Weights of a small GPT-style language model, trained from scratch on English Wikipedia: 158M tokens.
Each number is 50 + 15 x the weight over its row's rms, rounded and kept within 0 to 99. Layers, rows and columns count from 0. The size before them is the row's rms in percent of the matrix's.

# layer 10 MLP up, 192x64, rms 0.248, rows 154-190, columns 0-63
096:67 59 91 49 53 51 47 51 46 50 44 61 26 64 86 60 39 62 72 55 38 32 50 62 36 50 45 54 48 59 52 27 63 39 56 45 79 45 41 28 46 37 45 39 49 59 52 49 38 26 50 20 60 83 80 44 41 71 23 65 44 64 66 55
084:59 63 57 60 51 34 32 52 24 57 79 34 60 62 62 36 51 20 35 41 54 66 46 70 63 51 56 59 06 52 78 43 44 40 32 50 59 51 85 44 56 44 50 57 47 57 25 49 54 66 61 51 50 57 53 63 46 55 54 29 12 30 42 30
079:52 21 29 59 35 25 77 40 37 59 21 34 58 65 53 39 25 61 57 55 47 37 41 23 48 59 60 55 41 51 55 64 56 50 58 64 33 42 62 54 52 24 52 22 56 57 63 43 37 62 55 51 56 49 76 65 43 46 38 02 28 57 41 66
086:53 38 27 40 48 60 49 65 61 28 41 49 41 46 39 26 75 58 27 63 63 33 73 43 38 28 68 44 57 39 70 39 40 55 64 57 25 47 60 62 53 70 42 42 27 39 17 25 52 56 83 36 27 44 49 33 56 73 44 70 48 30 53 45
087:48 50 45 47 62 39 34 37 29 40 48 59 67 38 38 48 54 34 44 21 43 56 48 51 65 63 39 45 50 76 71 76 59 56 18 73 62 61 45 45 53 30 38 49 28 74 27 48 20 57 32 45 70 42 66 80 55 29 53 54 53 53 14 47
108:33 55 82 40 58 31 67 57 47 48 51 44 51 31 51 29 63 59 63 27 45 36 28 48 39 52 58 38 43 54 76 42 44 67 45 25 53 61 42 45 18 57 55 58 62 67 68 53 68 42 78 64 66 41 48 55 34 15 53 87 42 62 72 35
079:54 68 34 77 53 29 70 55 51 56 17 42 38 61 40 45 52 58 58 53 26 60 41 42 53 55 54 57 58 60 33 54 55 76 06 44 43 61 46 72 09 54 56 50 36 62 32 69 47 37 53 52 60 50 55 70 62 36 33 25 76 67 53 55
101:38 72 42 57 66 79 38 57 43 52 59 59 44 13 40 42 57 63 53 53 53 19 53 58 44 38 45 55 37 46 34 68 35 52 54 26 73 44 20 53 43 59 34 52 66 52 43 36 66 66 19 54 15 41 74 32 57 28 51 52 47 76 60 62
127:60 55 38 48 66 46 54 44 35 74 50 49 29 34 27 63 70 40 44 26 69 44 76 42 61 54 56 38 45 46 42 59 46 58 69 53 80 68 59 49 48 49 54 60 54 55 45 23 32 39 30 41 37 83 47 62 79 61 99 57 54 55 56 31
110:51 60 82 42 46 58 32 56 48 43 79 71 34 65 51 60 74 39 59 35 42 47 37 60 58 67 40 59 82 57 69 44 45 62 32 61 76 45 62 47 47 69 49 45 10 56 63 21 43 76 48 52 37 47 32 61 57 53 29 54 59 68 64 26
119:42 57 81 64 42 58 69 59 33 27 42 54 29 51 70 65 55 48 42 38 60 39 13 23 59 29 30 62 51 48 43 59 23 36 50 58 48 61 48 78 31 63 44 30 41 63 60 22 51 39 45 53 33 56 42 36 59 49 88 54 36 35 38 51
075:46 44 63 51 58 44 37 35 50 36 67 35 29 74 30 78 61 53 63 56 65 42 26 64 33 57 39 46 62 32 54 50 77 70 81 44 68 69 42 53 62 60 70 30 60 57 76 60 50 57 39 64 42 23 58 42 30 50 51 49 76 50 26 72
125:59 67 41 55 46 05 62 67 31 48 44 39 33 43 72 59 32 59 35 50 43 50 36 60 56 54 76 74 36 54 70 37 68 49 49 35 43 27 60 65 64 57 41 18 39 53 41 75 39 73 37 34 51 61 41 62 39 51 53 66 63 51 56 14
087:48 86 51 56 55 90 30 46 68 32 58 42 55 39 32 60 46 52 53 47 70 76 27 34 56 48 46 37 47 58 58 64 11 58 59 42 24 43 40 75 59 39 47 47 59 50 55 59 50 70 58 64 51 19 57 56 36 28 46 48 62 35 74 66
087:40 61 38 60 34 43 41 79 66 59 42 63 61 38 15 38 52 65 50 56 57 72 53 68 55 31 47 58 70 53 27 83 56 60 42 35 53 28 69 59 47 59 45 34 46 19 44 34 50 39 08 55 43 22 64 57 53 61 49 30 52 34 65 51
081:38 57 77 62 48 51 53 90 62 59 24 74 59 60 56 42 35 31 46 70 38 62 59 45 53 48 68 68 48 54 81 34 36 54 69 13 49 63 40 96 65 47 39 57 50 41 57 50 66 66 41 56 43 55 38 70 45 58 58 38 47 54 61 61
099:72 62 67 48 65 37 46 93 45 60 62 47 58 49 42 50 41 52 53 35 52 43 28 63 56 46 78 35 27 47 59 75 22 38 72 52 56 75 46 29 50 77 57 36 27 83 34 74 44 41 41 62 47 73 49 54 63 49 42 42 45 39 35 51
106:21 33 44 45 82 72 37 53 69 75 83 42 63 48 48 74 30 44 58 59 59 68 69 47 76 33 53 63 49 25 71 66 50 59 51 41 47 50 49 45 38 74 56 63 49 59 52 66 58 63 43 39 37 65 46 68 66 61 66 22 52 59 75 61
091:54 58 72 32 58 29 41 59 37 54 66 66 45 52 63 69 68 18 51 63 40 26 60 57 33 32 61 72 47 32 55 36 69 37 70 56 65 59 44 30 65 47 75 48 48 35 39 31 33 60 50 52 25 71 68 44 41 34 83 49 29 53 64 68
094:57 54 64 57 39 61 36 44 71 41 33 59 55 80 35 71 46 67 44 41 39 71 55 36 52 46 80 46 31 49 60 72 51 34 16 51 18 58 37 57 51 80 49 42 48 52 62 48 54 60 40 33 39 46 43 36 43 38 99 33 46 41 58 68
088:45 54 41 38 48 23 57 62 41 83 21 50 44 54 54 31 38 36 52 71 69 40 35 48 75 56 48 44 54 14 43 56 66 34 72 37 36 46 32 40 30 47 62 48 32 45 44 68 53 45 45 56 61 71 50 46 34 68 30 53 58 88 77 65
099:31 70 40 62 47 74 55 36 52 61 56 63 39 62 70 50 50 47 89 82 40 53 56 24 46 67 53 66 59 74 65 45 52 54 29 62 48 35 70 52 69 32 22 32 31 38 38 41 49 61 60 51 54 17 70 53 18 39 59 48 49 41 48 49
097:31 84 55 31 57 63 46 65 16 48 78 46 18 51 50 52 55 31 51 61 53 45 50 45 65 54 40 45 51 62 61 51 73 26 28 70 58 30 38 59 63 23 43 52 67 50 63 60 51 32 43 28 61 36 31 55 44 54 59 31 25 55 31 26
110:54 81 65 52 56 39 38 46 44 56 62 57 25 43 59 61 25 26 44 36 52 16 35 36 46 50 60 30 60 53 31 40 33 28 67 58 52 38 42 61 53 73 68 28 57 56 63 53 22 65 35 51 68 83 33 51 54 40 39 40 56 28 49 23
095:45 44 51 50 74 79 34 57 48 45 26 48 52 28 30 47 59 63 45 46 44 50 35 69 53 50 56 41 45 27 01 46 48 51 39 37 37 45 45 80 28 42 58 67 43 39 37 58 65 40 25 76 36 19 77 56 58 45 47 35 64 50 65 47
120:48 51 34 41 55 54 52 52 38 43 56 40 49 54 48 39 40 50 70 56 49 49 57 44 47 75 64 47 32 54 29 18 80 35 57 54 35 30 63 78 41 61 40 37 37 61 74 48 41 56 21 27 54 62 64 53 67 84 32 49 57 75 10 65
136:21 69 46 51 39 60 43 50 57 49 36 38 55 65 38 48 59 59 35 47 55 76 57 77 49 67 67 39 58 32 57 41 63 55 50 48 70 72 72 54 38 69 57 69 45 72 28 65 72 21 24 64 26 40 45 52 51 67 36 56 84 41 68 68
098:46 51 48 55 55 52 55 33 35 54 58 79 35 50 55 17 61 44 53 73 40 52 65 34 67 41 36 50 48 39 40 89 50 64 74 19 53 60 39 33 26 34 47 47 61 53 75 71 50 62 48 36 41 19 57 36 30 23 59 54 55 36 67 32
124:30 38 46 43 77 72 57 46 39 59 38 71 45 31 50 53 43 22 48 47 40 38 45 51 44 37 55 62 59 30 48 44 45 67 54 22 43 63 72 35 22 49 52 33 50 74 54 43 53 29 45 56 73 62 46 24 24 32 48 95 56 69 43 64
098:57 80 64 66 65 52 36 66 37 55 46 37 53 25 42 66 59 71 13 59 53 39 72 59 72 65 81 52 31 57 46 70 54 29 47 48 49 68 55 44 26 46 25 70 23 17 42 56 53 48 64 48 49 56 47 65 47 54 58 58 49 68 42 27
097:63 57 43 59 46 54 46 78 37 18 41 37 53 78 47 63 42 24 38 66 61 38 64 56 29 43 52 61 34 68 63 64 29 33 55 19 58 58 65 49 69 29 54 35 53 73 33 37 49 61 49 45 34 15 36 68 84 49 45 53 61 53 36 51
097:60 38 41 61 29 55 37 65 69 45 75 71 49 55 41 63 14 47 38 43 60 37 43 33 24 40 33 47 36 40 76 63 76 43 49 21 36 53 52 51 52 86 52 26 70 46 62 66 55 49 55 42 35 76 62 36 44 44 42 57 26 51 70 56
071:73 58 28 58 36 66 53 31 33 56 29 32 56 41 34 23 44 42 40 69 55 75 52 60 50 65 24 75 79 47 67 65 37 48 27 47 34 32 34 19 59 37 36 32 27 58 36 54 61 59 27 49 40 55 53 45 44 31 40 37 64 36 50 45
107:33 54 50 40 70 86 32 62 57 73 40 62 55 22 52 53 38 90 58 38 47 41 41 35 24 52 43 73 78 47 33 73 57 58 49 58 73 58 59 61 52 69 29 42 56 40 27 31 67 46 60 37 59 64 48 48 47 47 66 47 36 46 69 69
095:34 33 53 51 29 55 50 46 45 80 26 49 70 46 59 30 57 61 84 51 59 63 47 49 54 43 52 32 67 20 61 64 70 58 20 40 70 46 37 54 25 30 36 57 45 35 43 42 78 51 55 44 54 32 61 70 30 55 29 53 29 33 33 38
082:55 40 41 23 87 56 57 32 28 41 62 18 59 34 52 45 56 41 60 54 54 64 60 45 48 43 37 46 48 56 32 60 57 54 41 67 57 69 67 26 35 37 53 65 44 50 33 26 59 43 76 54 38 84 53 24 80 48 66 48 48 80 61 60
107:59 32 62 53 59 35 44 50 53 80 54 41 67 47 36 64 44 29 42 27 69 50 54 58 54 63 55 18 35 35 65 53 53 35 55 60 53 47 52 37 37 87 47 21 82 54 53 85 51 57 56 66 46 41 61 64 48 49 76 28 52 31 69 72
# layer 10 MLP down (transposed), 192x64, rms 0.237, rows 154-189, columns 0-63
094:54 54 44 39 61 38 37 37 42 47 32 75 38 62 62 68 47 52 51 41 25 58 52 19 40 55 52 42 33 55 38 36 65 83 49 47 32 44 54 43 50 39 59 23 69 31 57 46 65 45 31 66 22 29 78 26 72 78 53 30 63 36 57 67
093:75 71 61 37 74 24 46 48 86 37 63 49 43 69 54 47 51 52 55 52 55 47 58 37 53 35 74 38 50 53 76 61 21 52 52 64 25 71 49 37 48 50 60 59 61 29 52 20 48 56 44 38 56 35 53 50 52 59 46 54 95 55 55 82
090:52 44 62 29 52 37 38 47 75 45 67 38 32 57 36 64 27 34 69 60 38 36 48 57 49 67 35 46 25 54 43 36 46 59 71 41 66 59 48 56 35 53 45 39 70 56 63 36 65 71 95 54 36 58 33 35 28 48 38 41 23 57 26 21
098:27 57 52 61 38 32 44 28 57 63 61 41 63 44 47 67 32 56 65 32 39 49 45 60 39 53 43 52 83 49 34 62 60 46 26 47 58 34 67 39 53 47 52 68 55 89 91 76 33 56 42 53 54 64 33 43 45 31 60 24 44 47 42 17
089:67 61 50 20 49 46 77 39 36 26 55 40 41 76 50 33 56 42 34 32 63 76 68 41 70 69 29 42 49 43 90 54 47 48 40 65 65 54 25 45 41 31 57 62 31 53 43 37 59 43 45 34 63 57 47 59 64 51 38 75 36 48 73 75
107:31 50 89 57 56 24 71 66 50 33 70 57 45 20 63 62 46 44 34 45 34 52 47 60 50 64 45 69 42 64 55 56 72 38 28 53 45 31 49 34 37 42 52 22 50 47 54 64 89 44 68 42 76 42 36 40 31 45 40 49 74 28 41 47
105:43 35 53 47 30 73 21 70 33 43 84 51 63 46 33 34 71 53 32 65 42 43 40 65 62 55 44 49 35 29 49 50 56 46 56 48 36 43 66 36 49 41 35 44 77 42 53 13 63 51 73 61 54 68 50 48 50 63 61 89 17 45 57 48
091:54 73 55 48 32 53 46 70 27 58 54 44 69 55 28 72 73 70 43 74 37 50 48 60 72 47 46 76 42 55 40 35 33 66 71 37 98 37 40 52 53 43 44 59 45 64 77 52 51 71 53 51 48 46 63 74 48 39 65 57 51 44 80 37
120:43 39 56 49 38 71 60 50 24 35 40 58 64 44 67 40 58 52 76 53 63 42 38 69 56 55 50 07 54 61 51 27 57 53 66 30 70 60 46 59 47 80 76 57 70 35 49 55 35 48 33 53 42 75 41 59 70 11 65 64 43 34 59 46
104:58 39 53 52 50 60 27 46 71 63 62 67 48 52 32 30 61 52 36 60 33 48 41 42 72 44 16 53 79 55 53 51 35 59 31 45 61 58 48 30 51 60 68 66 12 53 33 60 54 62 53 32 47 53 25 49 54 64 48 13 39 65 83 32
110:56 69 62 58 58 72 44 46 12 31 37 51 55 69 24 49 23 41 35 35 50 56 49 37 36 60 29 78 51 42 33 51 38 46 36 61 42 28 39 57 51 62 66 37 66 49 37 67 50 36 44 45 62 57 41 47 41 45 46 86 10 27 61 36
091:34 61 48 62 28 66 44 48 42 61 57 65 85 43 54 39 47 51 29 43 54 44 45 28 72 28 22 61 57 41 31 52 28 36 55 37 36 35 68 40 47 54 53 53 36 40 21 70 55 26 67 31 69 74 55 63 52 49 51 18 32 54 65 73
120:49 65 59 70 53 67 20 55 59 62 58 36 52 51 23 60 67 52 44 66 52 74 35 38 38 63 37 61 57 85 46 45 76 76 44 29 62 54 46 25 56 34 38 20 51 69 58 76 51 50 52 58 27 60 44 67 71 49 58 29 29 55 64 48
098:53 42 55 60 60 39 31 43 47 53 22 58 43 45 58 54 23 40 99 44 34 38 22 51 57 67 46 63 19 76 27 40 35 53 64 29 67 64 61 64 39 55 41 68 54 47 54 53 36 46 69 74 40 62 58 66 72 33 46 51 52 50 45 25
094:59 66 40 39 59 42 52 31 67 61 61 48 48 56 49 49 70 48 60 44 65 48 56 31 42 13 40 31 58 62 34 56 78 52 33 38 61 44 65 56 70 71 50 78 47 42 53 59 38 55 84 62 35 74 51 62 57 44 62 35 69 09 71 71
089:49 29 48 35 87 64 20 47 53 54 77 42 69 63 23 68 45 51 57 30 46 36 56 49 46 54 52 34 52 51 48 47 60 35 45 75 37 58 66 21 61 29 45 39 62 36 49 71 60 64 80 71 74 54 42 37 40 47 54 51 42 50 48 12
097:50 53 77 41 52 37 65 56 57 50 71 44 61 45 55 57 35 61 49 60 31 23 57 99 50 47 51 48 83 51 37 30 42 37 43 46 34 52 62 13 67 32 44 21 87 45 43 32 45 58 36 42 68 53 53 52 53 62 38 53 43 44 40 51
106:71 46 60 39 47 44 39 41 50 57 60 53 37 46 42 88 30 34 51 10 56 43 58 43 40 60 42 39 41 32 40 66 47 34 52 73 44 62 25 32 50 45 62 60 54 52 78 52 55 53 64 29 35 50 47 24 91 54 62 50 47 59 87 36
075:67 58 06 46 37 42 29 30 56 55 29 46 40 61 70 31 27 63 52 38 31 42 44 50 64 35 33 50 58 62 32 76 15 57 29 50 35 43 45 38 58 52 63 69 51 82 39 61 35 49 44 33 47 60 59 76 37 53 24 52 52 59 48 50
095:56 24 62 43 57 61 54 81 68 57 71 38 46 62 50 65 67 40 26 57 55 40 28 50 65 69 41 31 40 76 43 38 33 41 46 36 50 65 57 33 29 74 86 38 57 30 76 47 36 41 85 60 45 49 58 54 62 49 66 37 39 36 46 42
093:60 40 39 45 39 24 63 32 34 57 50 54 63 40 43 71 32 28 75 32 28 24 28 47 46 56 51 38 73 36 49 46 34 34 49 59 60 70 73 18 52 58 57 63 67 34 56 43 45 68 80 52 65 39 47 57 56 64 51 77 62 31 38 73
107:40 33 41 49 42 42 28 40 37 31 26 49 59 45 34 53 59 59 58 52 27 55 76 60 47 58 39 50 37 24 38 35 22 44 52 54 74 60 33 55 64 69 36 15 55 72 66 56 50 62 67 62 44 64 70 42 78 62 23 75 34 56 52 67
095:51 37 30 17 48 49 47 62 54 65 72 17 44 48 41 39 70 26 23 58 71 43 70 43 80 68 41 39 63 33 26 45 60 39 47 47 81 32 58 60 75 71 47 45 73 33 47 53 53 39 40 45 54 54 66 43 58 65 42 34 43 55 66 61
102:21 36 47 23 45 43 55 37 42 52 78 16 24 67 36 53 45 52 45 40 63 58 81 29 31 58 46 70 22 40 57 52 39 80 57 43 50 25 46 44 59 49 72 50 42 28 47 41 55 45 42 53 57 80 58 31 53 69 40 70 41 45 50 60
094:23 53 52 29 44 36 74 62 40 73 73 50 38 46 06 51 44 50 69 61 64 48 39 52 24 19 63 51 52 66 62 44 51 56 53 29 44 40 38 30 55 44 61 65 51 67 40 51 64 40 81 53 92 51 35 61 63 45 51 61 54 61 44 61
107:29 40 56 41 47 47 58 44 64 39 67 41 21 32 43 53 48 43 28 32 48 53 16 56 53 67 35 46 53 25 27 41 56 67 64 48 30 28 42 62 84 53 66 38 24 18 58 36 65 72 61 46 51 60 38 42 71 49 32 57 46 46 32 31
125:49 54 44 49 49 61 35 34 72 65 39 66 69 48 42 55 60 39 53 59 48 34 71 47 77 41 34 31 39 53 49 34 60 50 44 33 53 55 27 62 77 41 57 22 50 67 59 60 41 55 26 49 61 01 72 57 37 33 39 36 64 38 84 34
089:48 45 59 46 31 34 54 45 49 59 46 21 69 50 30 37 65 36 50 65 45 62 67 49 53 33 34 69 22 55 36 34 74 61 47 48 60 56 31 37 18 39 58 60 40 58 44 48 63 45 81 53 53 42 46 54 42 44 37 25 65 25 99 37
125:51 44 51 73 29 58 48 40 32 50 49 95 46 38 74 30 49 58 57 58 70 36 48 64 67 46 42 25 42 38 67 44 63 63 53 71 51 53 69 42 56 84 45 70 64 41 53 36 44 38 71 46 55 56 57 81 54 47 40 24 29 47 36 78
101:35 70 49 50 44 62 84 42 35 68 51 42 52 25 69 29 60 40 63 63 78 40 44 50 62 60 79 37 47 65 51 49 52 47 47 38 45 56 64 26 44 32 71 54 69 53 67 74 11 27 31 57 59 52 68 57 72 51 60 63 30 44 37 41
102:44 60 60 43 68 48 57 11 68 59 57 56 55 56 64 48 64 43 71 35 51 49 57 34 62 58 47 35 73 40 63 38 40 45 65 51 21 52 77 56 52 29 46 46 61 24 37 94 51 81 33 55 45 40 45 24 31 51 52 28 56 58 33 35
089:78 34 56 41 47 05 53 43 52 61 54 51 50 54 70 53 34 48 76 45 45 67 58 58 57 41 70 49 64 51 70 62 41 41 73 47 55 69 64 36 71 36 48 72 50 60 62 50 65 36 37 36 59 33 67 77 35 33 45 60 67 60 39 91
100:57 38 68 37 35 40 59 53 63 49 63 53 46 48 50 48 51 37 99 67 53 21 44 54 52 29 48 30 45 68 53 31 43 42 61 27 44 69 54 44 46 74 41 62 59 34 54 21 41 31 75 54 65 47 42 58 58 63 47 94 65 41 36 45
106:48 45 45 51 66 44 57 46 45 58 38 58 44 87 67 76 50 50 49 48 54 37 48 70 20 48 46 28 35 26 75 25 27 48 33 34 60 36 51 51 57 52 56 48 64 72 61 56 29 45 50 46 63 81 45 33 54 34 46 43 86 84 67 55
100:41 53 23 54 23 59 35 59 68 34 41 65 65 71 35 70 43 60 45 67 44 39 65 48 60 48 50 35 82 50 56 34 31 41 63 58 40 47 54 38 44 43 44 40 64 34 30 17 35 60 33 66 84 17 53 67 57 66 52 61 54 69 71 53
090:57 75 46 49 13 25 42 48 42 39 40 49 54 56 51 55 18 62 45 55 68 78 44 47 62 26 58 58 75 73 73 29 63 41 38 42 55 74 24 50 60 46 47 55 47 67 51 39 35 46 41 45 32 25 43 71 43 30 57 37 40 63 66 75
# layer 10 MLP gate, 192x64, rms 0.234, rows 155-190, columns 0-63
088:32 40 37 84 64 44 72 62 52 58 48 70 85 36 78 45 58 68 63 42 60 55 46 46 38 54 30 43 45 60 44 69 41 52 49 45 52 26 79 57 23 34 28 45 46 46 66 33 72 41 35 43 42 35 44 58 42 77 49 69 29 41 57 26
106:65 54 68 45 73 56 34 67 66 42 53 54 29 36 44 56 40 48 60 17 37 60 46 87 52 49 24 42 53 39 27 41 45 35 38 48 51 30 42 46 55 65 34 83 41 25 36 40 65 39 50 42 44 52 29 27 66 60 65 57 59 67 62 15
082:37 78 20 58 18 41 45 19 58 54 57 29 69 48 29 36 51 49 53 55 69 31 45 73 52 27 38 62 77 38 51 45 49 41 42 52 47 37 34 56 46 50 45 52 44 45 32 58 64 42 36 78 37 52 45 59 54 43 41 54 65 17 64 12
103:23 35 40 86 47 60 52 44 36 79 63 59 28 34 50 73 37 66 62 41 66 23 39 64 22 58 47 33 77 53 24 30 48 36 68 35 51 64 65 41 57 62 43 42 39 50 42 66 60 39 42 66 55 63 75 62 41 67 34 45 43 38 57 53
108:32 35 62 41 54 49 48 30 48 34 54 38 53 18 74 42 72 64 62 19 39 51 51 55 79 63 57 57 40 70 67 46 38 46 48 20 54 59 53 59 35 57 45 53 48 68 47 63 63 63 51 02 73 34 57 45 46 27 48 64 39 76 62 44
103:42 68 23 64 47 44 76 44 68 66 34 47 53 39 77 41 34 59 71 37 65 65 34 65 64 55 56 43 54 50 50 42 38 47 56 51 80 19 58 72 29 55 40 41 28 59 61 60 57 33 32 39 37 50 57 91 44 60 41 43 76 65 53 32
093:70 79 60 45 55 59 51 49 57 46 56 53 60 32 43 49 50 60 40 70 48 42 42 20 80 40 62 33 46 43 29 49 26 54 70 35 49 61 26 37 49 33 34 41 60 42 73 29 55 70 39 43 31 39 95 67 17 37 43 37 49 57 57 47
108:46 69 42 51 65 39 24 26 64 74 36 55 35 32 32 71 26 50 32 42 33 52 45 24 57 52 73 60 69 63 52 80 33 32 48 28 43 35 39 42 38 44 36 50 44 54 42 29 54 22 47 34 61 37 62 21 65 63 60 51 35 62 54 32
095:22 48 55 46 66 72 51 71 79 68 25 60 55 44 10 50 55 51 48 59 45 49 46 42 42 43 53 23 43 60 48 63 46 79 45 26 45 65 62 49 64 43 44 32 46 41 48 51 32 82 74 47 46 37 47 59 79 75 70 46 62 55 48 24
118:43 69 49 57 55 59 54 28 34 43 49 36 20 60 48 52 26 65 32 28 43 56 34 36 58 19 66 37 44 57 37 37 20 31 34 49 39 47 60 82 32 48 50 43 61 42 32 70 67 25 59 67 45 32 39 55 52 54 53 69 33 34 49 19
078:29 61 42 61 19 77 60 69 71 88 47 54 56 64 70 44 51 40 66 67 10 65 50 48 59 42 67 27 61 50 84 42 43 50 40 48 70 57 55 40 73 63 48 42 58 62 53 82 62 61 45 52 46 43 58 59 60 50 41 47 39 36 54 70
099:27 53 66 41 39 53 50 38 50 51 49 73 35 55 77 46 22 50 61 19 44 49 40 49 43 21 67 49 40 57 72 58 27 49 44 47 59 49 60 66 42 07 57 43 82 43 25 61 67 53 49 63 44 62 54 39 60 48 75 54 36 77 72 55
092:37 71 46 53 49 62 69 49 57 30 43 57 56 59 49 37 35 83 92 69 18 66 28 46 58 50 27 51 47 46 38 61 72 48 59 47 70 73 77 67 58 61 30 72 40 45 58 47 81 65 62 50 47 50 33 68 56 63 56 43 46 52 55 65
093:69 54 37 42 38 59 43 72 51 47 47 68 47 39 21 36 42 45 76 39 43 33 64 21 59 74 39 51 57 52 49 53 43 50 72 47 58 26 54 76 69 47 70 50 70 42 63 39 51 79 66 68 58 54 18 56 61 60 52 38 32 38 84 26
092:62 19 16 56 75 61 55 59 49 75 62 23 67 61 43 28 45 56 59 51 40 42 48 21 54 36 40 34 63 42 47 39 59 27 27 72 52 58 61 48 38 27 41 62 50 36 46 64 73 65 45 84 54 61 45 55 54 50 16 56 63 53 41 43
100:58 48 67 60 78 53 72 66 40 54 37 76 62 40 34 48 57 31 61 20 51 55 41 51 49 78 71 42 20 36 57 26 55 41 75 36 54 78 53 44 28 81 53 41 25 63 41 54 42 33 54 58 40 74 58 46 51 53 35 48 30 45 42 34
099:72 45 53 54 59 63 51 62 45 66 45 70 59 34 46 55 61 34 50 10 63 57 30 53 56 52 56 82 38 41 63 58 29 33 53 36 53 60 50 49 43 77 51 75 62 55 37 61 77 30 36 54 26 27 74 27 33 32 51 70 44 77 48 45
093:62 43 51 42 62 40 59 64 20 45 50 62 43 17 49 49 55 14 44 53 49 56 65 29 52 61 31 44 27 31 29 55 80 31 74 53 49 33 56 44 56 51 73 74 19 25 40 54 35 55 53 43 48 55 21 65 50 70 56 35 36 51 59 45
101:34 37 39 39 65 49 42 23 49 34 23 64 61 44 25 79 42 54 56 41 40 52 58 40 49 28 59 46 75 90 41 34 44 57 51 52 64 36 42 60 38 42 34 62 38 77 44 56 73 20 54 32 76 66 43 26 47 54 59 44 31 43 47 37
089:64 83 38 76 48 63 41 58 33 48 66 81 39 33 49 55 55 20 48 50 38 39 67 45 53 56 49 64 43 47 53 58 63 47 69 40 75 33 59 70 53 42 45 52 35 49 61 38 62 48 40 20 41 52 79 70 46 42 54 36 06 63 52 23
100:58 44 52 41 57 57 57 70 55 67 58 58 45 49 50 46 21 36 59 41 75 36 62 23 64 51 65 48 60 89 86 55 58 52 81 40 41 56 50 52 34 49 94 52 48 42 53 33 31 51 61 32 71 56 48 41 27 35 67 55 48 57 56 24
096:19 29 42 49 66 45 51 47 43 50 33 53 40 47 73 63 37 63 50 28 56 40 00 46 50 22 45 35 51 42 34 15 51 54 55 52 43 47 72 62 30 52 48 29 54 36 61 59 42 68 64 55 49 69 41 29 19 38 50 47 46 54 68 60
100:39 45 76 48 68 60 27 45 44 73 52 52 51 50 60 63 49 69 51 25 66 64 42 57 31 51 43 35 71 50 68 49 24 45 66 30 56 64 40 76 35 24 48 20 63 67 25 74 49 25 60 80 52 50 50 50 31 31 64 58 49 66 50 48
101:31 64 46 81 69 53 59 56 48 44 48 67 67 30 53 56 26 76 57 87 60 58 74 59 55 67 59 57 30 50 53 50 63 66 42 46 84 48 43 31 24 32 48 49 32 48 47 59 68 63 58 39 39 04 46 45 52 63 52 53 41 50 36 52
105:41 56 71 40 57 63 61 34 46 45 54 37 56 55 61 39 50 78 63 54 62 52 70 62 47 42 55 83 54 36 58 42 33 33 36 45 62 64 62 32 34 28 43 73 70 43 44 55 70 28 67 58 23 44 62 38 32 04 54 63 32 54 76 45
102:61 15 89 37 72 58 51 77 28 42 47 44 25 47 66 60 38 43 51 39 48 36 63 51 44 39 49 71 74 72 43 41 30 32 45 53 32 51 31 51 70 43 48 54 51 42 36 49 50 48 53 22 66 77 45 54 69 46 56 33 38 75 30 38
100:33 48 83 45 41 50 57 52 56 66 47 72 34 65 64 53 50 38 60 45 79 76 60 50 44 46 23 63 67 65 52 79 37 63 41 29 55 51 32 48 20 56 58 41 20 30 51 52 29 49 42 50 50 22 56 40 59 47 29 66 41 15 51 42
112:35 64 42 52 59 38 34 43 40 76 83 55 13 53 66 52 35 68 49 44 36 72 34 46 69 48 58 49 21 49 92 52 46 38 41 62 55 65 53 17 51 42 53 70 61 66 34 42 35 47 72 57 31 45 59 71 36 50 40 54 51 44 29 53
112:59 36 37 51 78 46 75 71 65 61 59 51 54 48 21 38 32 31 38 55 82 34 46 32 31 71 49 66 58 54 00 58 41 25 48 47 41 61 50 60 44 40 60 61 45 54 51 68 42 51 78 47 45 33 36 65 66 53 52 34 40 41 42 60
104:43 39 47 38 55 48 30 50 63 56 30 44 49 52 19 27 67 97 43 31 58 70 59 54 70 43 66 57 42 76 61 45 63 63 43 59 36 73 33 43 37 20 45 63 41 56 32 41 46 33 50 42 53 42 66 22 71 60 55 55 53 22 53 38
089:50 82 43 61 61 27 32 30 50 54 23 45 49 45 26 38 64 44 61 60 38 63 42 19 61 52 59 48 41 27 58 51 48 72 51 32 25 39 47 36 43 60 30 72 49 59 38 36 68 38 42 36 71 34 61 62 51 55 30 66 30 50 15 34
097:39 66 39 62 48 82 46 37 43 56 51 36 55 45 59 55 35 52 20 48 44 86 61 36 55 59 31 70 78 52 58 48 49 62 48 55 64 25 48 57 77 48 56 27 26 48 60 48 62 61 10 56 29 62 56 42 43 37 46 17 36 31 53 40
111:43 51 45 48 76 41 35 64 14 54 41 52 35 73 71 56 25 47 59 48 22 52 37 56 31 70 44 45 41 67 66 69 20 57 43 30 42 37 58 62 64 44 53 43 68 38 42 41 44 53 56 47 80 62 44 44 21 49 76 36 55 86 52 50
099:50 55 71 32 38 55 42 58 40 68 38 69 34 65 59 42 38 40 69 33 47 66 55 29 62 76 61 39 57 53 52 47 61 43 43 27 90 43 74 83 62 53 57 53 37 64 47 57 81 68 58 37 65 73 69 40 49 39 41 52 39 31 20 54
097:61 37 76 66 77 54 48 71 52 56 37 52 20 60 64 28 60 31 43 30 41 34 51 64 54 77 43 67 50 31 56 56 26 57 49 57 61 28 52 55 54 65 67 65 63 43 44 33 60 22 69 39 87 48 32 38 71 48 56 32 54 52 68 42
097:39 39 69 43 62 64 62 62 40 31 50 66 48 64 48 63 42 57 82 47 67 64 23 49 43 57 36 52 58 47 29 54 42 37 58 39 43 34 41 79 33 71 45 40 28 39 68 50 78 45 24 35 56 10 52 56 63 73 38 44 22 45 32 53